python train.py --n_layer=8 --d_model=96 --n_head=3 --n_kv_head=3 --head_dim=32 --d_mlp=384 --vocab_size=2048 --activation="gelu" --norm="layernorm" --norm_place="pre" --norm_eps=1e-06 --positions="rope" --rope_base=115000.0 --rope_fraction=1.0 --qk_norm=true --attn_scale=0.383 --bias="all" --tie_embeddings=false --parallel_block=false --extras=["local attention windows", "capped logits"] --init="orth" --init_std_qkv=0.058 --init_std_o=0.0145 --init_std_up=0.058 --init_std_down=0.00725 --optimizer="adamw" --lr=0.00253 --beta1=0.9 --beta2=0.98 --weight_decay=0.0 --lr_head=0.00671 --warmup_steps=581 --schedule="wsd" --decay_fraction=0.426 --decay_shape="linear" --final_lr_fraction=0.1 --batch_tokens=[8192, 16384] --seq_len=1024 --doc_mask=true --train_tokens=105000000 --steps=9120 --dataset="wikipedia_en"
Each number is 200 + 20 x the weight over the matrix's rms, rounded and kept within 0 to 999. Layers, rows and columns count from 0.

# k: layer 2 attention key, 96x96, rms 0.223, rows 78-95, columns 0-95
# q: layer 2 attention query, 96x96, rms 0.231, rows 79-95, columns 0-95
# v: layer 2 attention value, 96x96, rms 0.227, rows 64-82, columns 0-95
# o: layer 2 attention output (transposed), 96x96, rms 0.213, rows 64-81, columns 0-95
k78,216,222,219,202,153,205,209,191,197,193,210,194,214,204,219,201,191,179,209,210,227,175,220,179,217,167,197,197,258,165,181,170,210,208,210,158,212,131,245,157,188,234,226,219,216,149,191,179,186,210,273,203,207,192,179,185,214,178,165,209,228,220,219,204,191,166,215,189,199,234,211,194,209,192,150,200,151,223,218,195,240,215,205,200,211,173,181,188,165,212,190,228,205,170,215,169
q79,200,202,180,207,218,188,181,222,189,202,231,216,197,199,192,206,223,183,213,164,202,218,238,213,197,228,180,183,240,234,175,200,171,208,203,174,212,176,216,195,194,208,190,203,182,219,197,224,186,184,195,199,171,203,207,201,209,201,207,209,235,212,186,188,190,187,212,187,198,247,204,217,216,186,178,167,198,160,173,202,203,202,197,197,165,185,178,226,230,214,220,171,187,214,194,194
k79,203,199,180,176,190,201,219,222,202,192,196,219,223,247,205,200,220,205,179,184,202,211,199,151,217,209,168,214,187,213,196,192,196,180,214,211,193,162,196,185,182,206,183,213,164,151,213,201,207,235,182,242,221,178,188,163,168,191,216,188,170,215,209,202,226,165,224,226,188,223,215,245,221,212,194,233,222,224,210,190,217,231,178,198,182,222,188,248,153,192,204,167,227,189,187,191
q80,217,232,208,212,207,215,184,194,204,211,213,165,183,214,195,173,202,221,193,176,191,180,173,193,197,203,192,204,208,224,205,210,186,203,185,214,197,196,185,216,225,207,177,189,184,189,226,205,229,206,160,200,177,192,206,208,213,197,200,177,203,212,186,170,222,178,209,175,221,188,186,179,205,205,217,190,220,191,239,197,184,218,219,237,182,233,225,196,226,215,193,206,206,194,203,212
k80,203,192,229,188,190,193,221,185,197,197,204,206,209,186,212,225,188,204,186,222,226,209,222,195,183,195,216,209,220,177,223,163,195,193,212,211,181,200,201,206,175,183,213,188,218,196,199,189,168,215,220,187,177,202,182,211,200,197,176,195,199,195,199,211,192,222,218,201,221,207,217,180,209,210,202,208,190,217,198,201,191,172,193,214,185,198,189,190,199,196,185,191,226,201,196,165
q81,181,214,230,223,204,181,183,195,199,207,216,183,179,196,194,202,206,185,207,186,209,201,172,221,183,175,183,227,192,225,206,222,174,203,185,198,209,200,195,226,206,210,180,172,168,217,222,213,223,178,168,196,183,149,198,191,187,204,201,192,207,203,203,179,199,196,229,191,189,211,237,172,169,213,226,205,235,154,196,184,197,234,212,195,191,225,185,199,205,222,201,197,199,179,191,238
k81,255,197,200,202,211,237,224,212,221,229,199,220,202,242,183,198,216,240,224,211,187,177,194,182,201,202,214,185,190,155,207,222,179,226,197,173,206,180,192,182,183,191,163,205,203,208,207,191,149,194,182,203,180,202,195,153,168,210,199,197,199,196,200,173,231,197,177,174,191,270,185,180,195,243,178,175,221,197,170,209,188,205,196,210,209,174,197,208,208,236,176,199,208,190,215,199
q82,198,201,189,197,195,205,173,202,236,187,199,230,219,189,201,183,220,210,175,192,154,180,217,210,194,210,220,185,157,196,178,213,189,165,195,204,221,205,173,178,216,192,206,216,217,218,193,187,233,202,210,193,186,197,180,181,188,172,198,209,196,198,208,211,225,187,184,227,226,163,203,215,219,176,216,209,222,212,197,238,214,172,221,247,176,225,219,179,199,186,220,260,200,219,165,183
k82,224,221,229,201,166,182,208,200,180,218,219,186,225,182,182,202,180,214,180,187,194,203,189,198,199,189,226,200,220,204,203,179,203,206,220,178,183,187,207,158,193,192,206,215,187,200,203,229,195,221,191,196,229,194,211,194,199,177,203,217,224,221,210,218,221,205,226,189,208,209,182,163,187,212,181,183,218,226,203,177,208,190,214,224,183,202,185,173,198,200,158,182,212,187,188,192
q83,161,219,149,175,170,208,159,206,238,194,221,231,218,201,203,170,217,191,173,196,167,182,203,234,221,232,230,206,199,227,161,198,207,191,192,195,223,228,175,216,239,190,202,193,208,199,193,208,238,231,245,178,213,216,188,211,203,173,200,185,180,196,214,198,187,204,172,206,217,160,217,210,223,164,165,215,215,161,184,218,221,192,184,197,224,211,202,172,240,177,232,212,204,231,182,158
k83,191,194,237,205,148,226,176,164,199,225,246,188,204,191,174,202,166,222,201,208,218,166,182,204,216,195,197,210,239,204,205,194,193,213,196,181,238,179,214,138,172,213,171,224,151,183,198,248,193,174,220,189,199,185,229,190,214,203,199,235,225,204,183,211,270,180,217,177,205,238,194,166,180,277,181,192,235,230,222,192,213,194,215,241,169,195,165,175,180,200,165,214,222,178,200,245
q84,194,158,211,190,190,194,218,205,187,168,185,226,182,235,208,177,200,178,204,253,214,201,235,183,196,180,238,185,192,152,181,210,215,217,201,221,150,196,186,144,189,182,251,231,196,215,206,211,188,230,212,214,234,205,171,199,225,260,205,176,192,216,188,191,157,229,227,227,198,191,237,195,197,203,191,221,184,246,183,235,154,176,200,166,238,174,170,194,178,212,228,197,214,200,202,212
k84,197,158,174,172,175,215,210,185,191,194,189,202,233,184,159,190,225,192,163,205,176,173,184,186,197,222,208,202,180,216,194,205,181,184,173,176,248,183,224,164,184,157,197,249,181,203,206,204,215,216,217,257,173,211,217,191,233,198,219,216,175,204,202,205,230,206,172,240,187,202,195,196,228,211,195,162,203,198,184,200,204,215,179,244,200,194,204,213,217,180,207,223,211,198,188,218
q85,203,193,224,213,222,233,247,185,160,193,175,173,208,206,191,230,187,206,193,210,238,211,225,159,193,186,162,207,185,171,191,209,168,174,231,202,195,171,194,218,236,209,223,211,200,189,200,172,173,187,155,223,172,154,211,183,203,193,200,240,211,203,197,205,177,188,195,238,175,210,223,187,188,228,240,221,176,240,194,171,206,200,161,203,200,230,169,239,189,223,179,175,182,202,214,220
k85,194,201,166,204,221,223,236,191,169,200,207,207,173,219,207,180,205,162,178,211,184,214,176,211,209,191,202,165,195,221,209,202,189,157,234,246,154,225,197,233,230,197,232,173,230,214,203,173,228,197,194,219,176,219,205,226,174,219,216,187,166,168,208,183,175,245,179,217,161,187,222,213,194,181,225,207,166,174,157,218,189,196,159,192,219,210,203,222,220,161,206,216,217,207,228,186
q86,199,215,223,182,217,193,179,211,220,170,226,207,242,192,226,204,213,175,209,201,198,189,202,211,213,198,170,188,193,220,205,178,206,198,194,207,193,206,233,218,197,226,202,220,177,195,197,183,222,190,215,195,206,189,210,199,225,196,186,182,177,212,179,203,195,174,181,208,202,199,185,231,187,212,205,223,184,199,233,193,224,214,218,175,183,200,199,208,192,183,194,224,157,212,204,192
k86,218,221,205,203,240,194,191,187,219,188,168,197,203,171,179,216,198,277,176,200,208,233,178,203,196,220,182,194,180,173,237,184,168,224,163,208,219,218,167,184,202,191,210,192,208,247,170,223,207,191,187,160,213,194,221,184,187,194,232,185,188,175,214,187,210,171,190,174,223,196,162,191,224,217,214,221,211,228,167,230,197,185,206,232,224,155,179,178,212,197,187,194,217,230,198,206
q87,177,241,171,216,192,201,191,201,193,206,230,195,191,191,185,172,235,198,229,212,208,184,214,208,210,197,191,229,229,245,178,206,190,178,209,210,176,184,185,258,196,222,179,200,170,167,184,173,194,171,199,219,156,172,176,211,198,156,207,215,201,219,206,180,182,168,195,227,187,235,232,210,218,215,238,209,199,178,209,160,196,236,174,214,161,196,217,221,188,185,210,221,188,195,230,198
k87,194,181,175,202,188,201,222,206,153,178,225,212,206,206,217,201,169,219,185,186,175,228,171,188,184,206,180,197,201,176,216,195,229,159,252,177,206,176,199,177,172,179,175,241,187,187,227,227,195,212,204,254,190,187,206,188,196,231,209,190,188,223,182,272,211,227,193,225,181,217,236,179,197,226,203,196,194,209,182,225,151,195,214,194,175,146,193,251,192,183,208,194,218,203,199,234
q88,243,209,188,171,176,188,187,183,187,237,224,205,238,217,223,215,147,217,211,180,157,229,221,218,178,223,172,174,159,207,229,176,206,180,190,226,234,177,201,188,216,190,208,205,223,212,190,226,209,186,220,184,213,185,214,230,176,203,189,170,230,200,219,211,223,228,158,190,205,190,217,183,213,179,170,224,224,214,190,225,207,169,202,214,216,189,191,190,196,229,202,192,184,199,189,203
k88,225,183,227,181,225,208,216,241,218,173,179,184,222,193,174,248,222,211,198,169,218,178,186,216,225,200,228,209,182,206,180,247,161,226,168,151,213,198,186,204,205,213,235,203,205,232,183,171,218,236,194,198,254,182,175,155,187,164,204,222,203,183,186,189,236,179,220,233,227,193,169,202,218,152,188,201,217,172,169,174,195,205,177,241,191,225,186,181,209,218,202,199,204,181,228,189
q89,195,200,203,187,195,196,190,183,178,200,218,214,184,201,216,210,178,206,221,227,206,229,186,196,184,200,190,197,184,230,218,181,204,190,204,217,189,217,191,212,172,202,190,187,186,180,191,194,201,189,197,194,177,201,212,212,206,209,194,212,229,210,175,212,212,186,181,218,170,201,223,196,182,208,214,221,174,212,247,188,203,207,201,205,180,177,213,196,177,223,212,213,184,187,222,194
k89,202,195,184,197,193,196,213,215,172,200,220,155,205,208,179,204,216,168,189,218,176,182,191,203,200,236,203,188,204,213,183,194,246,156,214,157,217,172,230,164,180,181,188,222,186,227,208,216,173,189,227,235,226,208,191,178,205,224,203,214,177,207,194,213,225,233,185,219,194,231,194,252,181,221,162,186,181,191,172,205,139,201,231,235,197,174,168,239,196,194,172,207,211,211,213,227
q90,183,226,176,197,140,173,177,201,175,228,229,202,215,209,219,219,187,172,215,243,188,196,227,211,184,212,242,206,190,246,251,179,261,181,189,164,190,236,213,180,158,178,201,221,216,213,177,181,243,191,261,209,224,221,235,209,229,196,160,201,202,262,207,210,152,198,184,262,201,176,244,263,185,187,218,239,198,234,203,195,203,204,213,221,157,194,194,166,146,162,193,193,163,190,149,177
k90,217,210,235,201,228,207,213,207,172,180,187,195,187,188,209,218,178,214,189,190,214,224,160,210,179,209,211,212,226,198,232,233,199,210,207,182,202,226,194,201,170,208,184,206,209,208,173,227,210,190,182,181,179,202,247,187,182,178,212,209,192,185,187,179,235,173,168,199,230,203,194,200,197,234,201,189,216,203,202,158,166,224,196,207,174,177,203,191,192,183,207,210,200,216,163,235
q91,205,172,231,221,223,190,223,170,197,188,189,193,200,195,205,186,222,200,183,225,193,192,209,206,190,218,199,206,230,173,203,201,183,208,196,204,177,187,232,165,192,184,207,202,209,164,205,197,175,205,199,218,206,183,175,182,213,232,223,200,183,194,201,169,229,223,221,154,197,217,179,202,237,200,222,179,193,182,223,208,195,228,200,190,181,181,196,201,205,173,189,217,220,216,210,185
k91,190,202,168,190,181,210,214,214,213,238,187,180,217,221,204,174,218,170,192,205,183,206,212,208,197,192,178,171,179,225,190,177,228,201,203,239,208,176,199,237,171,180,180,195,205,205,209,195,214,218,199,212,204,201,194,217,180,217,226,213,212,178,256,201,167,228,212,208,195,203,199,218,208,185,200,191,201,222,211,211,186,185,181,196,223,189,211,226,171,174,165,139,200,188,212,150
q92,235,212,214,201,175,201,224,188,183,189,189,185,211,193,195,165,187,211,206,218,210,210,232,212,195,213,208,194,173,184,208,194,218,197,215,189,184,222,198,174,212,195,201,216,207,166,226,179,203,187,201,208,227,218,207,195,199,190,207,173,193,204,240,175,191,215,202,215,208,188,191,182,198,171,207,205,210,240,199,220,222,189,179,205,217,211,218,180,142,187,219,176,159,180,163,216
k92,185,176,223,204,229,196,202,227,179,186,178,229,168,183,212,217,187,207,204,206,163,217,215,226,232,176,215,194,170,203,198,163,220,215,191,246,158,291,164,202,196,198,228,184,201,203,188,204,251,211,187,181,240,217,210,211,214,242,174,209,183,161,205,178,167,233,176,195,207,182,213,201,229,138,222,212,181,174,187,244,151,165,193,174,220,217,188,169,208,195,241,222,184,213,207,176
q93,146,214,214,244,214,181,194,187,212,198,192,222,177,207,233,207,197,194,215,175,207,187,206,189,200,221,183,210,193,209,162,171,197,185,204,192,201,233,201,234,227,187,212,221,215,164,188,177,215,263,171,203,172,196,186,178,181,210,220,223,195,246,232,178,178,175,225,206,203,171,204,203,193,192,194,212,187,181,185,189,213,203,175,180,199,237,203,201,212,183,214,231,201,210,213,161
k93,223,216,215,217,203,194,154,172,178,203,247,216,195,184,193,179,200,218,210,199,211,179,214,169,196,203,213,209,198,164,196,197,201,181,211,200,193,205,232,214,202,191,185,229,180,208,228,203,218,176,217,203,173,221,235,173,193,176,188,209,203,218,165,193,228,191,165,180,206,186,211,205,176,239,232,194,215,191,193,203,185,195,197,204,181,192,203,190,218,227,177,200,206,197,202,191
q94,192,214,141,154,212,201,193,200,246,221,207,221,210,211,196,198,188,157,214,203,204,193,216,209,182,213,184,197,253,184,197,198,184,213,212,198,204,151,198,241,184,213,196,164,181,184,203,201,203,189,195,211,162,167,197,244,204,176,214,171,197,167,188,220,191,175,209,186,222,242,208,177,230,188,191,191,183,178,219,195,234,214,213,177,198,211,176,220,207,204,207,224,179,201,248,203
k94,201,238,208,188,229,187,228,242,204,174,183,189,222,199,179,198,241,228,204,215,212,232,201,207,200,202,187,186,186,193,240,246,165,201,161,215,190,152,185,209,186,218,207,194,205,195,185,195,171,197,163,211,228,145,157,167,219,215,232,213,204,186,203,217,190,169,204,219,229,226,165,188,237,189,200,220,212,200,202,175,214,179,222,193,206,182,197,206,186,195,196,147,225,177,191,192
q95,197,223,210,181,219,194,171,230,209,209,212,215,197,163,199,200,198,194,185,184,179,210,185,182,217,178,198,181,250,209,184,188,165,201,207,244,155,192,218,232,242,232,225,219,224,222,156,199,185,194,181,198,229,191,175,181,211,193,210,204,215,170,193,187,207,173,202,184,194,193,177,180,205,207,190,216,185,197,199,212,220,194,207,167,206,200,186,215,233,216,206,220,188,215,239,198
k95,221,236,224,219,203,209,181,137,193,167,171,219,208,201,200,222,227,223,222,194,219,214,228,172,194,169,211,236,173,195,197,196,159,216,227,193,236,189,190,169,213,196,180,198,222,179,279,183,197,215,136,189,169,189,227,185,203,211,211,164,182,246,210,185,183,180,220,185,200,181,204,211,218,194,204,227,230,190,209,188,221,211,187,205,197,200,178,201,227,234,157,193,177,192,200,204
v64,188,171,202,194,195,194,197,214,214,229,217,218,178,193,185,209,193,182,187,192,191,202,208,194,188,210,204,237,187,235,187,212,223,200,196,201,197,192,204,182,209,179,217,217,216,222,194,210,198,184,222,196,198,191,198,164,201,186,194,231,216,208,192,213,206,182,216,168,191,196,202,201,174,220,223,195,232,198,181,182,213,180,205,216,203,190,176,202,214,199,204,241,223,202,193,187
o64,214,215,200,184,198,222,222,201,212,221,183,204,189,197,200,202,195,213,209,225,194,194,192,181,190,200,206,207,191,198,188,185,189,206,181,198,204,205,207,196,204,230,179,188,203,196,227,170,198,171,202,216,196,204,210,183,195,196,205,189,179,191,203,189,216,171,201,202,215,216,191,192,192,187,201,228,191,209,218,197,228,208,208,225,190,213,212,209,194,184,191,195,196,209,193,183
v65,201,200,203,182,200,194,200,220,207,170,174,200,204,201,230,178,179,223,201,204,211,222,214,203,173,191,214,190,183,189,219,205,190,194,204,192,209,217,170,207,200,240,216,173,240,184,204,181,229,243,215,201,176,202,188,197,214,168,207,199,213,225,208,206,188,199,228,214,194,190,185,219,212,212,188,239,181,156,214,184,206,169,197,174,220,203,200,198,214,200,227,162,198,205,171,198
o65,169,216,186,227,180,178,180,208,236,190,180,205,217,215,212,179,197,179,202,189,185,219,200,208,178,194,211,194,183,168,207,208,221,199,162,191,184,179,194,203,208,179,194,152,182,217,196,201,205,245,228,173,223,171,212,214,204,215,200,201,211,224,207,217,205,212,213,203,168,196,184,172,218,215,178,205,182,237,191,206,196,204,211,200,218,207,208,183,204,177,183,218,216,208,238,201
v66,182,194,231,189,197,196,191,216,212,193,195,224,205,218,176,195,183,199,198,214,193,202,218,188,202,164,195,202,182,185,208,227,199,203,198,182,189,200,224,203,170,183,216,223,190,191,189,213,209,192,175,209,201,198,190,197,228,197,176,248,198,198,197,212,205,190,211,213,207,174,190,215,193,220,187,206,210,204,200,185,232,215,222,195,219,199,170,203,223,218,218,200,187,192,209,189
o66,195,210,197,219,205,185,202,203,201,191,186,214,202,197,215,197,206,147,202,229,201,198,212,182,219,189,234,181,194,183,215,192,197,171,205,207,197,225,213,171,191,198,210,215,210,202,190,184,221,217,195,217,194,209,225,208,199,200,187,210,174,210,197,207,171,191,218,189,188,204,179,187,217,215,238,204,176,214,191,208,191,203,187,215,197,200,197,187,212,170,166,217,192,222,208,191
v67,209,158,227,169,207,195,191,217,197,195,232,206,177,186,231,184,227,216,203,193,209,223,188,210,203,221,191,208,211,205,215,190,181,189,200,198,208,181,210,226,190,216,189,201,194,191,209,192,190,208,186,199,183,212,226,183,210,201,204,199,207,198,204,180,206,209,178,187,170,180,204,205,174,200,210,187,197,222,217,188,231,202,195,160,189,184,198,196,215,189,208,196,227,218,190,203
o67,199,218,191,209,165,195,220,186,190,208,184,196,206,207,188,199,200,189,175,205,205,179,193,219,164,210,185,194,203,178,218,197,182,197,190,209,177,201,197,202,166,188,183,191,186,211,203,213,215,189,225,200,215,205,196,209,176,221,218,218,206,205,191,200,222,212,207,208,180,215,199,196,217,201,172,231,221,201,205,227,178,184,205,206,178,202,229,222,181,201,235,182,195,196,187,210
v68,200,192,202,197,174,209,196,204,220,223,214,183,183,188,224,207,197,189,175,224,221,171,187,198,192,193,192,220,192,213,207,176,182,207,213,214,209,206,183,192,222,201,183,213,191,208,196,188,205,178,190,196,197,165,203,173,185,174,219,199,219,215,210,218,210,180,264,211,206,185,193,192,192,209,211,207,216,209,220,159,180,205,174,198,188,212,159,205,182,226,213,212,183,177,188,197
o68,209,172,199,184,199,207,186,226,232,178,196,191,195,203,232,223,200,214,195,226,203,196,191,185,185,186,198,198,181,180,191,197,220,212,215,204,208,189,169,192,203,199,183,187,198,188,232,194,211,198,191,188,199,165,193,194,190,202,196,200,223,210,200,202,220,216,207,230,213,188,202,219,194,165,247,197,208,214,222,190,213,211,156,200,186,190,183,215,177,212,214,184,213,189,170,224
v69,210,196,216,202,213,183,210,201,207,184,229,211,198,222,199,207,197,212,190,217,226,187,176,215,196,193,207,202,201,215,201,237,230,194,193,196,182,191,172,203,231,154,187,188,230,174,190,175,220,181,189,188,197,189,206,192,194,175,208,224,177,182,193,204,207,170,203,190,195,189,205,237,201,223,206,188,239,216,206,197,205,203,179,180,217,187,195,203,174,202,227,206,216,187,210,211
o69,190,217,160,192,174,173,196,222,204,231,207,237,191,208,194,189,184,189,196,192,181,203,184,182,209,197,230,202,167,197,191,189,212,195,192,198,173,198,183,200,226,208,195,182,225,208,209,193,175,207,213,200,203,199,206,222,213,216,203,169,182,178,213,178,165,204,188,185,205,222,207,195,210,175,226,221,205,217,207,195,173,213,236,218,223,201,203,216,201,195,230,204,182,202,195,199
v70,243,208,205,203,201,217,209,190,190,174,185,199,189,205,208,163,225,214,192,229,202,193,176,212,213,214,213,211,179,172,160,194,200,202,216,175,208,205,173,206,217,188,184,195,222,217,227,211,207,189,187,190,207,208,200,209,212,227,204,174,199,178,204,191,200,210,200,188,197,233,213,200,219,195,222,168,219,203,182,191,169,186,174,195,208,177,214,204,204,217,205,153,201,230,200,173
o70,175,225,181,190,196,193,201,194,189,197,218,205,199,184,192,176,193,201,208,175,181,197,191,241,217,196,198,217,210,200,203,212,209,202,218,208,204,210,207,188,220,188,183,199,199,199,199,206,186,156,181,217,190,197,209,204,190,209,226,178,213,200,208,217,204,218,174,179,225,191,202,194,216,157,185,196,190,214,163,214,180,197,245,217,218,195,196,241,210,214,213,190,211,183,206,214
v71,195,190,196,223,176,188,194,214,198,197,186,208,187,196,197,234,187,170,187,175,212,185,182,195,209,195,225,197,221,213,165,224,191,191,193,211,203,193,179,188,209,162,204,216,177,167,198,175,210,201,188,201,227,178,214,219,212,175,233,222,211,183,172,202,185,198,224,200,192,183,210,229,218,205,201,224,210,225,198,208,239,196,215,198,164,223,207,192,183,219,217,221,196,206,232,220
o71,192,181,175,196,187,209,192,201,185,217,182,215,178,209,200,207,185,189,214,197,215,197,191,174,184,181,218,211,240,191,180,176,223,226,224,206,176,225,187,199,196,234,194,209,202,229,218,221,164,243,204,189,200,189,221,218,246,205,216,190,157,203,216,174,176,187,191,212,204,210,204,206,179,207,198,190,204,181,221,194,193,199,207,214,216,195,198,156,175,196,203,222,194,208,202,197
v72,226,203,179,209,180,187,200,211,196,186,231,181,215,210,190,189,215,221,203,172,181,218,211,210,204,197,207,184,213,215,182,186,179,194,196,189,186,187,208,212,200,202,203,190,175,229,228,222,196,229,218,181,197,209,195,225,187,237,194,178,249,216,196,198,190,195,178,205,191,207,211,190,196,187,190,177,224,206,198,204,199,202,192,184,210,189,218,208,218,220,212,203,249,199,208,171
o72,215,223,200,171,179,222,206,196,195,216,167,193,225,204,189,190,186,200,201,208,200,201,202,210,196,244,168,189,211,212,209,193,204,180,212,220,202,179,214,205,210,202,183,204,199,204,179,199,219,195,231,170,190,194,207,198,194,193,205,189,212,210,195,167,212,213,175,188,199,197,199,212,209,210,163,197,181,199,186,230,201,204,190,210,197,198,195,232,200,209,224,196,189,201,205,204
v73,205,220,226,175,186,202,193,192,188,178,248,201,195,189,186,212,204,212,214,184,199,184,190,198,210,191,197,221,178,223,173,171,172,206,206,182,209,201,188,207,178,203,197,198,192,229,203,213,194,238,197,199,210,216,206,234,162,200,217,175,203,196,161,207,199,202,222,213,197,220,191,199,200,207,213,167,190,206,215,206,220,203,197,162,179,181,213,207,233,194,216,192,201,205,204,196
o73,214,207,194,215,178,195,195,217,158,184,170,186,203,231,194,217,194,179,212,195,196,207,193,190,187,215,198,186,238,192,194,207,207,190,228,214,186,194,199,217,204,199,209,194,175,188,177,196,221,186,216,231,221,182,205,199,204,215,176,208,196,209,183,173,217,201,210,173,202,185,194,205,207,186,160,207,211,208,198,230,178,212,200,214,187,191,199,220,202,210,215,192,208,205,224,213
v74,214,184,204,151,201,219,192,190,205,183,195,208,179,185,217,173,242,192,189,231,232,154,178,206,232,197,181,219,171,190,170,202,183,215,215,192,230,198,190,207,200,205,187,215,178,220,233,188,212,190,170,206,182,201,202,163,200,227,208,211,201,191,190,194,191,178,230,208,200,202,204,207,203,203,226,201,184,191,219,185,204,204,164,196,193,204,199,206,188,236,203,191,195,188,198,177
o74,184,206,195,199,216,197,200,226,186,177,218,200,189,192,197,222,207,185,174,221,193,185,201,227,194,195,183,222,210,159,218,188,216,204,220,224,208,199,192,195,178,179,197,198,205,206,218,185,231,182,183,238,187,164,207,202,188,233,207,221,209,210,182,213,219,221,202,226,216,178,215,202,220,155,202,188,205,224,175,187,188,224,193,221,194,192,168,179,180,219,213,167,194,186,192,234
v75,195,206,223,203,220,194,205,179,209,222,199,190,197,211,209,188,185,220,212,228,224,211,194,181,201,183,234,192,166,188,208,193,190,202,196,185,209,202,178,196,180,212,204,199,212,230,176,195,192,206,218,212,198,199,220,195,188,202,200,187,152,195,215,190,191,220,188,199,173,199,224,218,180,210,198,212,210,184,205,236,195,209,197,210,222,178,215,179,194,148,188,207,205,195,201,199
o75,206,231,211,210,215,209,216,206,205,199,214,190,201,190,164,201,195,201,220,186,196,193,198,210,195,181,218,185,216,193,185,225,190,232,181,189,194,183,212,220,217,210,201,162,195,193,214,187,164,214,237,214,231,211,176,170,204,198,208,211,185,190,180,193,193,206,226,216,189,181,190,185,201,204,195,215,196,219,186,218,179,189,176,183,218,181,216,166,206,207,235,201,201,195,227,195
v76,173,197,215,214,190,212,202,200,169,201,202,206,233,222,185,242,186,205,212,181,203,230,209,209,212,185,207,203,233,183,179,194,193,207,187,186,208,211,184,187,189,200,200,190,214,200,187,233,190,209,178,203,197,248,177,220,226,217,160,228,240,230,149,201,217,173,183,175,199,214,206,185,200,208,201,177,192,201,181,186,214,189,223,196,192,209,208,195,207,171,166,188,189,204,219,187
o76,205,217,190,214,232,212,192,201,155,191,201,200,175,198,204,210,211,188,208,185,194,202,192,190,214,212,164,179,210,209,217,196,154,196,200,194,218,238,215,198,187,203,188,219,209,189,185,201,226,186,169,201,218,179,226,187,214,181,194,213,194,201,221,184,239,175,206,165,225,215,167,210,217,227,174,176,202,176,191,227,245,190,197,212,177,209,200,188,221,222,192,205,191,226,190,182
v77,177,196,172,191,200,208,200,213,201,225,205,181,220,218,201,194,193,201,178,184,195,193,227,195,186,183,214,203,211,197,199,187,213,187,199,207,192,217,221,191,199,217,186,191,195,214,228,204,196,216,210,201,197,190,181,224,188,200,177,193,195,220,179,211,198,220,184,202,217,191,221,181,192,154,214,206,179,219,204,233,200,191,225,211,202,201,208,194,200,214,192,192,168,201,194,205
o77,202,210,219,172,216,200,179,194,209,197,182,193,200,186,209,196,216,194,216,192,213,202,207,202,207,199,172,188,216,190,219,201,189,208,191,186,219,202,209,209,204,213,221,206,210,153,194,202,190,229,217,211,192,217,202,192,215,205,208,213,211,183,181,205,195,188,197,189,182,205,226,211,188,216,181,199,204,194,212,226,200,236,179,164,193,196,178,193,212,183,172,197,223,192,194,188
v78,183,173,214,180,213,181,186,194,196,215,178,195,181,170,197,194,204,200,198,233,165,193,200,191,208,194,208,218,179,242,167,188,229,199,183,206,221,184,220,188,200,225,208,226,228,225,213,190,183,199,209,206,199,210,192,179,225,229,221,192,182,181,210,186,186,206,198,180,221,222,216,186,204,219,219,196,206,185,191,189,193,174,204,202,166,193,210,201,192,184,173,224,226,187,216,178
o78,227,204,221,185,230,229,201,194,204,222,218,161,201,198,175,208,200,233,210,210,200,183,202,206,195,206,202,220,213,192,202,202,205,187,195,204,189,185,221,219,193,207,207,206,211,208,210,194,212,154,185,232,221,186,206,200,154,195,185,199,208,206,216,206,202,180,195,221,229,212,209,171,173,198,176,214,195,210,206,182,201,207,205,214,188,211,206,173,196,199,218,186,204,184,179,166
v79,171,221,198,202,198,216,213,189,200,224,198,201,202,214,181,196,208,207,188,185,163,229,218,206,209,198,220,221,242,168,165,168,200,204,197,189,195,197,219,186,201,181,176,205,224,204,201,215,193,178,189,208,215,220,201,242,202,217,194,170,221,193,199,189,198,195,175,178,196,205,204,173,198,186,203,191,201,206,181,212,212,190,218,205,175,185,223,200,199,187,195,182,176,246,204,209
o79,200,202,222,180,203,194,209,177,170,200,194,182,199,183,195,186,222,204,225,192,205,195,221,221,204,192,193,210,213,223,201,219,171,191,210,182,198,230,201,192,204,204,184,246,199,205,185,210,174,162,184,202,212,218,205,197,231,197,203,192,205,188,208,212,207,191,190,163,217,216,194,199,193,204,190,182,229,185,194,232,211,192,216,192,192,183,214,226,218,191,186,192,216,198,196,179
v80,206,195,211,200,192,194,202,202,213,200,174,206,179,182,220,211,218,198,174,196,211,200,197,188,212,189,214,243,209,180,183,193,213,208,218,178,202,187,200,226,193,194,199,207,183,196,216,198,194,187,182,213,206,158,210,220,197,198,234,201,227,204,190,197,195,204,202,208,197,194,194,186,209,187,203,206,200,205,197,190,225,206,199,193,160,189,186,195,172,240,219,194,193,220,183,247
o80,184,187,199,199,183,206,198,214,210,197,176,188,190,189,182,199,197,198,195,217,216,183,198,202,195,178,205,219,224,189,203,207,208,223,216,188,181,223,161,172,185,205,171,224,189,212,193,221,200,209,206,222,193,178,192,209,202,225,208,204,190,199,197,209,192,194,214,215,206,168,191,217,217,204,212,172,198,223,206,188,178,220,205,208,207,190,199,209,201,190,204,202,220,206,201,217
v81,180,211,202,194,207,202,207,191,210,204,238,200,174,207,195,179,218,218,202,218,188,199,208,191,200,208,204,183,175,211,190,215,212,208,190,181,198,191,220,186,184,198,201,213,192,209,231,176,209,195,188,213,192,183,188,218,207,211,192,211,192,187,223,187,207,215,179,200,213,204,220,208,193,196,168,228,229,200,200,236,227,197,178,191,187,212,212,205,185,186,213,202,160,185,198,200
o81,220,227,215,192,203,195,194,205,227,212,210,210,212,198,184,191,198,185,204,204,208,183,223,224,195,197,223,197,205,195,210,209,221,190,206,185,202,194,189,201,188,212,194,212,211,206,198,180,177,207,215,220,176,196,197,201,205,198,168,212,210,206,194,189,174,211,205,198,165,198,219,170,192,193,208,221,210,223,195,202,174,197,204,201,223,189,171,189,195,169,195,201,202,202,193,183
v82,217,170,184,167,191,197,196,207,221,202,180,188,212,196,198,199,206,202,198,216,218,202,190,188,198,195,221,191,174,190,199,202,192,191,220,176,211,190,177,197,198,216,227,222,211,199,186,197,205,196,200,202,203,181,217,187,215,215,218,198,172,183,235,211,203,215,200,208,196,194,180,189,186,185,177,187,192,191,201,206,215,200,212,229,196,188,196,195,185,206,200,206,215,222,194,206